{"num_hidden_layers": 9, "num_key_value_heads": 7, "vocab_size": 1008, "hidden_act": "squared_relu", "norm": "layernorm", "norm_eps": 1e-06, "qk_norm": true, "parallel_block": false, "extras": ["local attention windows", "capped logits"], "lr_head": 0.0149, "warmup_steps": 0, "decay_fraction": 0.67, "train_tokens": 230000000, "dataset": "wikipedia_en"}
Each number is 500 + 50 x the weight over its row's rms, rounded and kept within 0 to 999. Layers, rows and columns count from 0. Numbers have three digits each. The size before them is the row's rms in percent of the matrix's.

# layer 2 attention output, 224x224, rms 0.311, rows 0-223, columns 0-55
091:493521572551447424507437536512488507447519487447592373445573520450585524564489553507537393468579480491519552432350558570520501441512467493499488534520466553567457494489
099:569525398486468466576494479608594566475491608420453524609553521443566544375526478525536546577410482456420503585557452474449513508511521454495576513543563442466433480479
106:538406376503465449513526563490483682547525567530538593540516447481495495551505515456459476377494475501432486518629417465532497540504506607412492505438553480476499579476
093:549460524554498432492563525465430550569380465447526514405390567577498548538476535533561414520444451490463448403617556517476550498574448506468454490473535646549497438440
096:505516505472507385578372484461496504443384485481506475447511460507441545513548496517450499464630464528421569623474543534559560522385542515436510547423521456583509555500
100:546572502407601493436531536572478549563418495564464512509487382597460451416462583439536534508503502426479546554512498433568521621468547490467559449522441456433456507501
118:474542554497508531655653517465492434545488357521495453570519547540427451449517427470398470414482416518520568447561468530479479437489568490494421587514546553496548436402
087:521460510582514569521486555512441524475391572522555524567487669588426437454508431431594426473511519407479519345476388518506505577473501472585395438475491446501460485513
091:490499529434509543498438464488466548542543564582484549555343500548449538462472469444460512557558555466492545526471533453494471499474576507459496396587430471453512440505
098:459460491490507507449518603506508522450454494567515528502478486592557555488624477457425551444515460417411542491603523451514487508633530347552481614458525438508554482485
092:550376547490445416520486415605433508468367421545355487601547502399446507517501558549559527552524566424562506571426522479439485499487406525539511450511527591441547542532
101:532519451350448519487584425413551545469497493537648530537562579437587491374500552498581497388617553381463486550504454481518490524508451572463447456488557557542393482604
093:490426538477423573496469488534505629462590498577584417550581427469560576458552448458557548527455451530558478549468511443478481433567421550446525491545486534453498521506
101:447512481471432572488517455485528594403607513418547529459484470467491572528428437411502453478572508440490603463464465550492544457473475546523499418456524495501452488435
107:594371513520521418508496444406578515495346501548499489450475435457498464594594561501341534529475501554533465437466510473479559486429562465568389529491453540523528471470
094:531547548435558531484408533507462452552451547523581396471575502536453419516549433436499556421414542603452551499454408387504522418537594500491515508497439512582443444535
098:503510442488465559518472466628553486655567527586429413449578595533516531461490450486488431517436508538451453587458549460487410516532467567516458430567592492576541515657
099:426597487423505437466453515497430616526546637518468435539539480517556455537550427494519476449359534564472590529538482533577528603471507448479481424485526527493394521415
114:538491464365575446469535583557526601602459457400439439524351425517534418418537533418409412443556498549449442519504440492515527406509533558491427454470484544499549400506
098:446440441556395507434425489572424483478497641445442509505498461484470452471620492387519489412580423477514432549524471452460470450625461508419574485491464485480525522519
100:445470515488581522561344535483504556577570611549521517491491522516623451506492540524489535536578485473562513512454442518496506434472527508562487514477516602605497440535
098:543473399529450517466408547518483523591529554513533505371421510544554607605471437465466402525442505487544478505544503478528468450477443468527551515501544650501427442438
085:435572633513467545478624425484483428467461509551501507506597449450571520477556525592399541470540687597513534535512529540478538459528458500540471481501547516566562493505
111:412510396467546544404456394382531478524474421476488473540530543487558514641462489476492506575461518522462536465388493441498477497485457504456483417508524325537578548483
100:522437502476389588451468513523543385480450541496422574583438378666480564390489431460449410511506532615473507510550489478585605513592375642504550464437486531477467446495
096:577420556440562436475530518499448402467481466581529482505413572573304555492503502492567524480485424496476490489600477589512484510523470520525474472508428505489550493484
092:475486486452550491589493512537431518309503584599518501466462449621454478540581515638591547383485525477407494504514443427428576531448461470484491427514437474418588454447
093:560508553528456423548519542452434450604511428448511490564493638482462526426491535597490527389461626509538511422446506494550445423539504525424668504483458396495611472482
103:596526435386453404452470566572518618434425464508496437512445535516592367491541520542500437398533545564456460468576442546422398540485416489541532608496503411423530531553
108:530566456514424380545527551538441620557450506465524420543575366603415384479581397404466523555438546583500442401507492479519543580443487498508411506459483509536410519508
088:501510486489474492496479478448443500457624502541434423444638417515466417404528464652567479519518462620446482524430548542596471454429496487534503476564550527476469420645
113:387504436555475503385489553456487371505528440421432449439660494422515521562456548488497593504491512503494534573509606536470497475399636497502524615478343513493405531546
120:460506628509418505593518677615517416474412597568436461431465442480437440505508488599620441525435504457544415498525613524517451546478515495537436461522468479492599389589
098:540524597456536427572444544433574541545519529421495431494546532564560468525505460439634487554514476481355577462477509472580519518530456534511456543590549476527542519449
099:518451556519508527531498524497366422340552431449470407539404499518577508472494514451512477473399392461450499450489522584582481587576493502511527496534615538491530470512
095:484442476438502582465526408479488462499457384517503512648436564577445506438481533424476537628529452466476514554533595461503570437411488476438478449449508425523520597536
104:510555508533582578497401419579448568493483455401500497511534465627435512559540435566442438507628526524401531521480392587372428442615573503581491483471533456579596566441
098:485397596438507423496515450469529493508542485494456391567433461503612588482504448515505554440463536555499500475543554490476610536576535454500543612557436586462462528515
095:467543518480597558516491619485501521546444596435423433409517572458497447651630512535448373506524429408481488413513533520494529512484557472342519565491556400503498589505
096:483494394589407563481557602491441523461514571450515535428527447526482530577492558468484471488487470490471510572458528478562439491493424392479563420511526478458378629425
097:536401512509415543474422425521518516438603470384433635550599465492535551424463523495483529485575402517526525476509475409500538470553534543450444528534569485527530407493
096:529527510464566564413498468459502506589503550623563471602521443512544555554474504446438599551499468489487564624527574494373373517517476549515543590520493434489507462495
098:478484500530640451433532544485543490518509532498432430414426517506507528585467529470572464468431578500589571495429524523551438492378480446496571457509519589501555491472
095:505436471462488503533451512574523427602421431454482483435547496556526525626505557403485538486476497489511515441549481477360345496468463489539611517412450502556562493485
093:473495564485547477457493514549649473500529582557447449500592545423553416598443657533422556534478477506391416544476506464491461415504501548526451544500456515487591506452
093:649589550453499518379443461619575429477499475547509544499433579525342574444398513452477526515453556529494430490443420537433458424500501492485480556505459462456470471523
101:560639404482495450543529577367540456534466571421455421422591561494475466494491479382505453407567496529425434442522494481487593536525568487461531436624480493527604510468
107:415483605479528420556575521444358521589419621456445506433510507516514470461591516568656527461514520482518514534525472440496498569429476541560576454545409605524536523474
101:546538539494460516525392460454518430515552561545465520561487405490549467480462453478438424561459456430560538543481582539443427426476560356453465454529500600466534618536
094:476610461493445533509566498510502450469546490416496514478572474515458517588539485592515439389614463464534491455475507528579466519482516509549529547499420521495507606583
097:514524480435418468606560491481472394520497437429651505432465564443484732475516504387504453449425595541415479541485497544556410383477571514542583532489553483488502472396
101:396619511510442530451487451471595384389456426433574486559487484481457621567577453510441444563580490525395523452514480512505530579541544487506535542476416521467490491497
093:516530410511528497498545531551455443486579504562554588485488402495428410525404598550482527491683514558479582458459522550424472497527493408412543477524588490571597615525
107:572480418515434404444470472536533471562439504353545581517463563515550534564450424504477605500487516607541485516486651490533577372546447474551456505416494461521446510479
103:507474584451538413417460507567539564514564499620552626587503587438489534521521571443513475529520518523416423370448445475466519466577570597419445458444572542398552494510
104:481479452570468458536503531535499460527548431405450536406540491494598382531559442513470619425526426542514508545577524492574533496515478561484520519522474389454530509439
098:442459509570598585649477523525395463501431504412505535436466498484447522619406545628472506526602406553428534479414510529493546577531409506483476527518439550460420577486
105:527637556482519540512419547526491472367607508556479546497426534502610430480483428555473470448606541535558488449553529601486461484505554501472492474581512438483514451537
101:551473616544493417491454506437432450405389497526473422529473539557494476489440404538439431521514458584380457554508552501467529538411514318432405515495504436570442558449
109:454534539577493433433557512556508574400582540565426446592467567486414460502408565434604582473547473506444430495431527499493501603480518495547464486510540465478394595439
104:411446484502573506552508455419389567418551443531526598494461443544507551458561494456493550363461501530489495472612514518421427519551552570515527450476457593436498511508
110:477500391488467499480443448620514473487509532434574503519461620382567454467541493623519461522505523456538488501489455499427530576537464456493630468406572459534525357422
109:457604531564444439508521458441505509435538556560517450496524543518424416456517466458402518456455553620518614576578460455619362510588570466481508532477496494478609523461
093:448412400526552640535583479404585479474478485525604517571443545464469483571497486495532463487499475499558534503528473528392528590562445459425518370510479420511530575507
100:335462507465502511506460562489499600558568538558506483498602494523568589453538524439527501556443494558560503580452522455502454536496557502473455564512477546485560516495
096:493536495469472414483493560527573548522600529514604532452570491448592531453552458416503594527537508480511452381519540510492482410422500517456530526572483463458513452463
101:453512491478445547488413503470464468493563368560354468573548447451553532496444435532479495476535590444512589418511532546628432547565521475410531537521401466445505526441
108:469494537457528469493413457498353384570497450476540543435509538501470501501478609423467372352527585474542444513430506517453461547557489442514465510526535610525443570428
104:441470546563517589548489553566518606506549535521426311495567546441475579526537502607570514424542560510571537534578527480451383486442476525473519534434482441455490450607
103:519439523477564505543554497438542512437501425542382579519548510572610482354468513584548466473494481483556524503508551543508492473518434515524423431514545556489488440614
109:471463614453524553531521507608532638574533539483462539613390569521561436476454549523597479646438524393520448523518539430438457479475535546502526414454525505427467514492
103:566603583457488513386480468445495435539425540534514565533495470613435512435479487419414483473565602519473484566513490562551529411633449489401484503471445438491461461467
102:509476509504524620488554535564543590555518489496507579533467451559536486489483464438605447498479493491440495547491483482499525480400583450488542585418446491484435460528
107:551481460547394566586529458473523523432599487545405541500435489523588488439476515481564452520467584422520461506603601505520429533430449485577507482473580411519506406520
092:467514483595558566502553366478464482384514421517555419502469521469471484428536485503406591474423489501502503450575446510539427406518491473528580407545457459519484503479
094:588503594564450553544498490545526492475634486511431514550506508461480546506599479492476493505377558475534544530497524419485474579393481437395573574440433539499440505470
100:517420377434426460535442473471545423520389554483437411579647410573470577500442583478498501487546587488540510485491419477567446587492528564550485588466474570557504498509
099:525386354552494531531457573446427583518555515442516512458475452458483480393431393431531531559509491411577493543391437452466525452401493493558588476562455516493506549590
097:456486572557494412380550492540433510513557477472512397457434481418480514523424515469470435498558465459485510505516528506497379483514430500482510541496592397505525517475
099:556454533384435462427481592523528463522470466404477371386508507506608548566598547660441513541484471494443537529362491505466560580567511558508451510486428541449454578503
094:542508387486503468576436449489483541530399597495539467599579585511493441496448499524498499581529438516403500487484479474498503528566459526535541417470504516611473540533
094:451373477582511479539489461485543420374538483484480533482495538538507588389499518466374559497544418549501512530543521411545534496393470468461453555397464424559515467474
101:402484504437374456578541493560466469456538384441487438484426426485525530582500492443520455476528404515629475525573548586494539438455487529539570470513503477429510501458
099:477448486537376529511473503469410476448472475516462495428500469608465678559502482427441529535478575588541535474503456590556444538584563450481517485461492469531482461445
098:538359487508495481432519540606448450507515686429561473543460532590594449437487569429571410504533516554503472468406482449519494517559471464516501491497474493551470562470
091:541496495572462383415446526527541494446530599406522475585494487455508497451505449430399548543476511455531451456553455485494503532463538463457422571575449483522529472505
091:490533404497504573492493381467457557507482515547476533452551489507490555473540408430558435499432429385516452474532557474491485462452487558541506539443498497507551502525
102:495491504465557500499537433518494455475376429436594653626469499492404471483536387579516573553500500537533439504384549519493457505506352488482512515516462456601492459534
094:449516551471535537516574357554465574493666520574578425500518504455562587546536524471479418510475460495536537561520420525524512535457491548590503516520539452554465535477
096:559518527489602433447487542428378468636448596464486458464499540530588542577544476512542527563427500484520428439500383502572429568468478637463419475516598594471583600447
100:586468570549578491467401545640458452649550545556497566437590542569539535479562509516464482604443521535498449495516518530451526480553516484483437537481532445530532480366
092:574453555441500480516598344551510464621533442430456547522547483562659515496573519561461461468567465504615385499490510425480583428554530557526449404531483574507552510515
116:560581567505444557647392513397642562503493542672433475521516501572508576587516487507492523503489520519546502521497482493487471363623447488458478495541448519485472510515
089:502495543500592565561497485453484525525503416508435545444603466501559563422458360420469414529542437538534559438513588515459511535536449469585521550484504534570509549430
100:438421504507504422454612417489520481408442482531554531567456556469535584484416422615474566542462494579532567471585550478504469531465568458475532460440548509566482513520
099:550415476483461472488605445388517557634549465403484486481481530486462582464542434437473551516534391546422461556486394573495561487518459467462480610462372621474454541469
096:511472554402477442519463457482597589476498530446509578487540559434511458457531516502543479545393568510491423533446456519479631486479485554499531503524549433516485431461
098:592470520550474528625434513575481557408392568497580497515495420459478491510472445449588487426528505483427449458477504436414524563471526579494473519486476504565450478421
102:413508555448536497395493425338531620415570484566488453423531446489500513513458366535434595570597546521516553437469618598554504427499433492450529541499446412524586523513
102:424478473508431548479589447500520464589361492412437571571518446576575414597560526469395610475549559572558503533521460337532545439531485512522454387540522519450538474457
106:512477498456592528371595504419463436518484438427371638565595489402414395556413555524529406455550516415478522474497557512475474606542400492473531481503471526458477546445
093:480445513522487565521494538638475389529625486578513422511493453451463549532468519553383458545432549485531482518488502462538550569490539565497510494532497554523499510499
100:532518509498457490522504443370497347583514533558425396443501516490442507429527381496456478499495577479559616494568519446444430467568431367483424566616517458544501529561
102:494404588570593487486498427495638354520507603439592530533530394466569451468523464501483375542548482427446498538441525467513562451515481438430449574543484504476446397457
093:529580523527418523487559526540543470436588515489528511492522432477349411500537481511556507589521422431526539467491470519455452473484522487444523673414478567480435481504
099:481441479583476601454503536455417419568495597472390455631442494535498475508454441391591554541565521452531507552430559527445456537436494587555514442443500486473390550513
102:477530602475435527526482602507522465506500369545469417447363520652488532473499508499438551381516531579442571512585497512504535536619444391477426488573494471423571507452
092:533448560474555596505502479528591528482483528509523582464451508426473530414396603472546470547596448429476555477507443469564513520575414602494534413417506415492604509484
104:583473492450472506531530594507492510441593532528456443428383545460424475570520346359524551393458465446451501486436514452479462535460503503438489520515425535496505498518
100:543574485461519432491457444440544398520464425410400486573589451437478560540509455514511517514424543499484578452471521416562537426506454481410428504519545510462514620518
091:553459615600443459503579582576638521567585605510514537596525560513473550455477545380496509654445501505462453555487469527582460456511495560426473392581512450487500511518
099:514598451569492435488522487608575620449475445489420613539552570458428470407481428554507480494431452551428441477574421543473464519630508573476477425537495571516387512518
096:462527380427468511517492389548603521528488510536562450515501481480521544530565537510571435522548522438514549532439520505519451542430497642504490484489599576372489452485
105:502469563488548509559642429525425516556615506559550509419587569470417466512448417445586595688583581488551429474465473409531463416423416485516485489488487505512515456513
099:551506473517416455431622445516467479586454471524445503584479394479532624487520482617599521566534525466508483512597501590498518411470527445488552480461491458529536524594
104:388534481482452573484532498408478480480635462578566555535461578543413430514483553617550437481367507577492431516470503619472457496454526490548482500440459513488505501525
089:551430478506582481444536628456530481585456563393579390449466433491576503577503511446465534516517515496515484412528465533392565526426387504434453561542606498509488530519
103:512538579554498544602550510530673455564546542421455611439469603581640461563531430538434474502422457327580468470504549514404603476465528492520458485518483466454587527520
115:401606454475501575502533445426673576381424516498511461436470450458466479575462447509442579410566485524480431558446481642502562463487564402562443479521440465564488418500
095:520582465559530533459543590484486553452421508461373475394526513538519387477413478606544499472434476448529515492541469504513464424475457602458578483515462519566526434565
105:560500538622518495486422478543435471591477536478524524597490437512550436459420515601517444559599526581504425526514418476477559512550490497516569482572543491507506476492
103:477551422494552463449510386500499436463585472455414461493431538453538506513459436487467496468432524419509450474512463512563551583523518568544508495391493512430525517514
107:570554469497438604451477489520525492469579459697486561473471555564595490483539456521562570516503517530516386533471468510606581512482543492564461541503473473461452381551
107:474425565620511533610485481535514462452522411453512512455499498432505488443510536518557464486446467472477506461541534510508475488425490455450468538543509459548529496396
108:530491575475560562402549464517460497588508520459628536582510513450546454437545480559497672511480417476470497482516522526539503418381494579499549601549547473541491490503
103:508553558478573530343494490594340528290504403468479504533592502430472441535510539476594606406499436483446458540447512462444503517471605533561575538405489415521563439535
104:442478458615393466601531460528447525432613546538538483484496549442470524553493557496484516628609381439475520600474482466585419528535508462476621536480529529443397518467
108:479523476412480537495577480560431473535546403389349543450574514338437520535459512455576505463419487438608604526448539589465435576566513560476516474527487461457537494520
097:476554646497397559438533516444555417540568529527597596435553542437504584468500501455430397589522518445509512516530571516443440470476533524474403484461441431520586540505
099:578502533489587601473477547517524477650553535459513492416399490560523584500528597484664526589473487551546525492533554572565450527583442506560592430561491607443391452421
099:436526481464534501511491584430546564502472486581533524547308412438559301447550627466458475514383436557540478384582552434416498566498474559488513470453501541588423408520
103:486503546450534503537429492441570557493537548557489435422581519380395542567602577479533519419499496476533513504437469436449499418519509450566514551543524473425480599577
096:451476434446528447457518464456494559443520541463528499523465399537535392416437576506439540431531569478511544561479560533481516544488545532395457446511483498540428439508
096:557492555437348440577487566510422525587476452489564559478427460436551487472420435511513538529483480321509427474503464505542546460483654501449515568476512487527501526568
103:445325519410344551563419436502568454473496483613558556398605493499473412479445546457480473519422461586576470385496572528441536523520501557567545527503503525543502504424
096:583498484476477555496509358435468438482378440557447538533580490621544550375539428547556503552407537517524501505450475442604503538530392517501433407550483497465526524592
091:558612399510526453558591550477598542628553447401528538438452459492489529538461472497352481483470413493472490482500496559507457512506514484507492497540436561537574480469
093:570560437537520503545480446581433520458501623476531576559418498464637539520446441499555579501370533472549450516447441452503553469454509462590489543510539453557509482466
096:527497482502568437555436540560376490567443548459483446514374492542527527547529445438389494503576543466582547504516490511492537453502463459486445427462487563486552508411
099:543453529438448599524487558527442554588529568558485417680405524450416442455452497405481530550517509503492488434555564495506472474486468483534430580488431591504476561545
108:472507401532558527527601544481472485491513452605443462527502565376358559474496519522431539513530491473563535636504523393479462442453446479479532402496400491572463508500
086:465562472615569439544548496614429525463469402559519486461541556581506503495526386433503579503468480536474528457551483464459566495491572530549509489504550412524495440574
103:464591444502501506569490545559395446418404423521478541468535590499488477534489536526558442512472505459416535460623563518483541538410617455581409451440507579500533519446
102:543537352527472551573449472604481462525472456414523647525518463524561479526556365429514566581524413416528476516522469433434483592528485525571466627479583473506412463384
100:508442516394475516557532603534522462541508501466481451525524503364483479475499491511559412508462538452577419542405475421532486555517609608589480525524547548504410450473
104:476487452506590643499463435414386591531499501523483518519505509447375627508493545485467480518465556459506460533486551504514440456426462433513540474555527414510442474540
089:524393485550488531537412474500311575565485399479460411486539416461565388590521529564518445489582497465449472475443482521465504571503493409482531443485466498474448576465
092:598434525434565536401497517528463572458409555473473452439460520489476477545543530519445417573494449502554446618497494447567546595420469504459488499447583434416462533493
103:512533457374423395502559486527600464492478513537552543431455528518431514572481530504404456613594450591546477581537633486511614501547488496614519521473498484519484461540
099:537399341404443478518428519468423332486472525447587553582448486508463534508357542404575525459493499534541491497549498560449419495431594487466520487473529468492509399513
098:401431514466564563428512627548524600448479554471571539485329489472461591456592441524532438522484431440492467521455486452475432480528460525534447504476481566494479529491
103:453600459609545479634491448475435564485516515470540554454555455510507525501395575560575469582448463415554546511479459475644490544493557439461503487466470469443493489450
101:539339384395517444558472549471535480671664394458442442526468509396542486387533511548551411459479462429547507490510404465481512426522616562510458482455572512442462480490
103:487472505447570463512456456520542578522344510429470573480543478570563465512543620497488522493512521459595537507453558620498536584528591457584458412475456490577449522508
103:418473544468567549557370405484463410436542437557509479400349472544470532413395431508495487483524557522445446476441551541447553505416547462430467521479495514492516494504
107:440546519589466496438580480509512447450492503572432394409600459489511567562543442381509510451475513509593494431567548387470516557545474461565472428457553500532476509643
096:515431451582599475482481458530536444540478367480493630589478421579545510563525576468633600558605453466464520540413490510470555502426452504552542504513504467684538504516
086:407563433569531457438495505460518426529534450498620482448479622356484509347494530533569537585587537474473553539634432581475481465444486556548419480512509545541539556425
092:528512457603414555458587478451620539481524481508473436523470541483531397464446554598532464419487535583336438598589479484549490422451529458541507531528432407484530563425
099:534496588440544438545561478475462535401512580479495606579561587387523437463551541521544539507638498547455540501491494491481564536484495543488473507446515442530457502455
104:479538502430550444431489479503384456429424337534522456496503441617538457513432546438440546442466479567417394565525484494533470459440620454539588555481554542546438501459
103:532538494631388413586549550382508487501500523580577448551499478458493371565475503561427523527426498461412576414448498598532540600452407475501471502474483565357491533554
101:504559452451530522486448578507573565454520359494548557555595531570533499443453592538510387466469531492475465554525515503486629526459547513546479487539495598473495508387
110:496410502362535553517604488597468490432423508362455463476484482504514541536568593437567477631520440558484389434482447475586510506531440540545446541348471493499477467514
094:369562527573473432468503498491501490442526482523379407456544564525494588486535590490467513446472526584500563499512464508479542507429526526451449500455505455518604453601
102:525575556517525534635399483453483440478455465573427468548525424493504416629492433478540509500425548489500439579624539453539499498515543607422583442519431510573538503468
097:421569466508531579514452491445487510537501474485559531481432419462555542461498497440466455623574427480475500518461463470483589512584464436493556540534571625612473493609
098:453524442532580513425483457439539504466501588628446595480435551459588429473577552459539534494592458428447520449488482449566575454443509490508570588566488499546473502516
097:409504480514506359347489489545430622433495528513590536499493405545489410522419485480480554377515468499458470460419484530496451524525482546431568457489566617508504521511
096:439520514656534499539631521370554487536443441442521461518562520467473600551475489508430488534468467491476512436426475580404514566431526410424515457521502520569572498507
119:516544495397578600525434586487399492549443360490485501553509454407522364445543556586514542501517546483399532487570493492453507503478503439419525583515545481427496495423
093:584507410443447490480560471585470546548425378538488551523461557428559562449486565577482451564475533517428441586429442464553474476531504601438488477557573523518471515599
097:495602543449459561533503524447515553477477512419477602505448523470378472512449552525483557469490497476481565539657451545540558438498433516535485482459494547468577597467
103:455604648413539604522483448482525578641450493561412525481458547468453438554505506521567414532550517456524635530484506530413510579511475549583538469496546475564469491427
098:562500495484648537579536523445457542469436536446522548417568543492491464587434603453492422512546434559553464470558517555467450546564506547518418472550514460568534553557
101:616599523552519481397514553547508624493499671595390575514599497573454468521517428510512497626571541454435471544504485472497510513549456438554446567463433523565548517636
101:493511385542506503411529562509539473516408504455565526400530480525599505449421551536487585486568514500477517432471504536600521539430525525550424436461472416503510486470
105:385528459551436558546510388577453437497476505504595514527400573550517604443422596472565420513515523479540482466504534467576568528446368433483556549517524599461567465496
095:479480542468427494519477502413405446589544441574566426436509543527492444443483500658515508499508481544469548485531523522535556367448532551553570522466423495552558540572
098:490578507592487467478487468509428415499652465438545475399538575501520428458490508492473447415508457516577515416460490479473454401552500532445528458426570588459495503454
110:383446490499570418612653504495578465516384483444577538521599519444481481486515455492581405464460605499424427588498506546478513496452437450513434471462535415670415461559
097:564501561587497437580516508492388517557432600482533479405452546545504464456487505535543559514503446434469486544431567542479458571609490520551521520540516432359499543510
097:612584405416475502484533519509539506539503606542530559474487472518425512484465578524477533428526563520514531366440510476531425543508611484429494499544550431528650491557
083:492472546482431480473479389562540505370549525475562535439522510578519562517578416512445562410455487516551517482435487461463585475584515471471489549560588458508541432546
106:321376515528612470425450466482611538491494414506481444327471512434488589542438555479590453452439450586515532435530420490491492540533491460479446525500519510442527426488
103:570449505416564561521533503493602547479620547506493546495596450487470514553462430582547528491417586520602414451415546618485409527513464570445557522610575477472524530574
104:495488546509620461449465588375522467501474456441571532587430437457565441458562481591432542464578515449550590468480461532461484481438499512502529599576456524475565487394
103:470438508400611519516513509520591562538623645549578481571370449519511406545578525530556514514492609469479478477443500496560539494527457511555494469492531467451496498483
104:534382468534506496608475468473486433540433556433593446478453484446525529544681534447567453509478472571434563450528535523493536500504515474525592431553546486542541516521
089:500559536592500480450466586422571540602455480535486413516629421463440498457462632503475577486470434612534540438501502421451449546510521495509427474490478501448548487549
101:504494462490544522406497548455505579418497538399614322468625533545448501595505484592517612589478503442567514534513532471431438514515550505464551621537438476457466492546
104:458545536492544471476403421524455441446494539596510499506463541553471466614481444496569449491482436575515626569435483501523554498476509592497526477502579534437518480394
122:482503450521534544404490532580479511525434460520516404495516472461545615522398450514480486525468466574582442469482463530533695575492436520474470437429509518476475421495
111:508617582556480418474454439388609466504578539485596533642494362614501478552496406478615500493468454580497441444520583508519483546500601501495550427508608482528527526567
102:559492437488499516446589576562424512409445481550483488433527631503462486506559513538545467578504564435466588499527574543464421463407544474607510463508543489466540445640
098:475450501423477387471517475489557439508497514625476500432581466543337507546510626539346409475453535494526501461592458481535412421555605475563485460513467528519464563521
101:396506562504373518507561597493584520517400455525443544495550503575484463406449593572524474512500433536501576530477431519514536562507516604458537541546508548504502494525
101:387506494563458502536471636462624500394437521507521499668504481520509546470559478505575505422462630572557486379501532586600458487538538529543451600508476486536488565490
092:546449431438564480469551568467441393545557545513567593521482449445478502526575558560484417401426555411563441574540449513478497486489524448435517514436524516446427449526
097:601455536488459495432512530515470414497496629594529567428529451455522495507515502547288551531473525528508537547501427534505488509519496487474339502507512430447521441465
101:657561476615435443431492393431443448456476389485487488532559373517488505506518530513428557489419496508492468586477529522475464477535575385470542495498480473423546527447
099:604526489518530578433542442483619495481448407573438516559522502438451597570537512460411500373517632487510538406532406494554396434553517484528475484578495446465457569511
095:512481597483435470466489430366581632502448555454531486439434542451502514500413500467475578524527443407486416438511532549468538386499469515553553518493518526457447508482
100:541617522584516542430558468531442547476594362478431389572459548508542585506421577506563497470569392546514475487479452542523491425436456481603445500488565425506427517520
101:377512440505540527511532423441548548411531505498532434385399447552475469515513369631545520449540477536490505490504508543525507534536510511583437579571518536508507500477
091:517507538549521542525606440553394428515565543530480533404396484460530494545447565484517518459524449526566502695465476441485503566533399458419419583458531475567486537365
111:524478558505602468535395496523518560510450399514529433516408581622554465559537580511556473547422549541493516551563519429503577477522474519474506428431506574571485513491
086:510449500514465491449582434591473487479430562572441459512522467446491547522486579514484413575576483482540500516592498443520514582461418535477505588621475492503463409497
099:464565407476379471467450537544449454446627466449538492424597516548468418498390466511430554447490559515546443567493462448467393347394464433489511461388522511445547433591
101:479430530641436490526513517452445532536476439516432386598531482471453552432505467501425612408546424520512619421508518455491514459433470599546532536490455563484457480578
096:502618525605491523464408518510539408567537534643374535515512585600446532543595522436475541444524525464575472482539390534423590485493613499541494561515440509422412512531
099:498490498565404431436435583425471441454547464472406528495535517477495456590587421506503454456532481615491630448462468602511412488506482442469450448593319475443536510551
109:465493481567534596468483592557632521435526513410514523426511495445448411484433418559573597605552587490519461484446438403542514516590508545481542473401458447540507542449
104:524524491570462461505456458523459554540602585546497493554404490523490389521498568539478508523470459566518508536403490608538650491527475575455498431441547460404470538495
104:506486637515523445516474589541537470471488385495495578594520565454394363493451390470376505532483466502463477449512469465500494502567529445457525483586532532470504529594
078:549497453442482546446518567587522519443541588506454560492508526546452512515556498473476477543541406523382371583509475454499448594585424562589475459534537527481482547504
098:540489540512465458565538462474500586559513456435595525471414437560400500341518567480469510596453526445549495641530499572475508476578464490533598500528406508509545494447
114:481627438510501435536534601479615448528512653480500479550448453490535517481448517496491542451519530556480538504546472479452550455413536357509463501519476532404479532434
097:598530471529513414589423578421486406411482550456524388542519520513510564535563549461477422411386476589395445463498568413473560523491642568506531540547502469520556512551
094:397454402486613467526466491478497538548523474478477474338583580469553509413550421468432475459521532494549552431495411419525475468479513366539559452556477501489416540514
103:478453549440523495621446436510466479441540434450587520552579478481442517406612576520500469498435531410529587531489522525536515469500505452451544525518508460476429505466
102:527591413617406485420397532591520517435443512581501615468459399518476505407405489524441553489529519404544474488447500455514550588550444461539548447481564570503458471480
112:528434577404510503528533510497482568627430504520596646496494543559470565567423509503459535481421490555491539526441630444477532546530513538506525547465481554431498452554
096:539485532502557487430530448476527509473452479395420548450542594456519557523550436561447562514496515472524524455560526557524418437502462462533545527546458543579515440594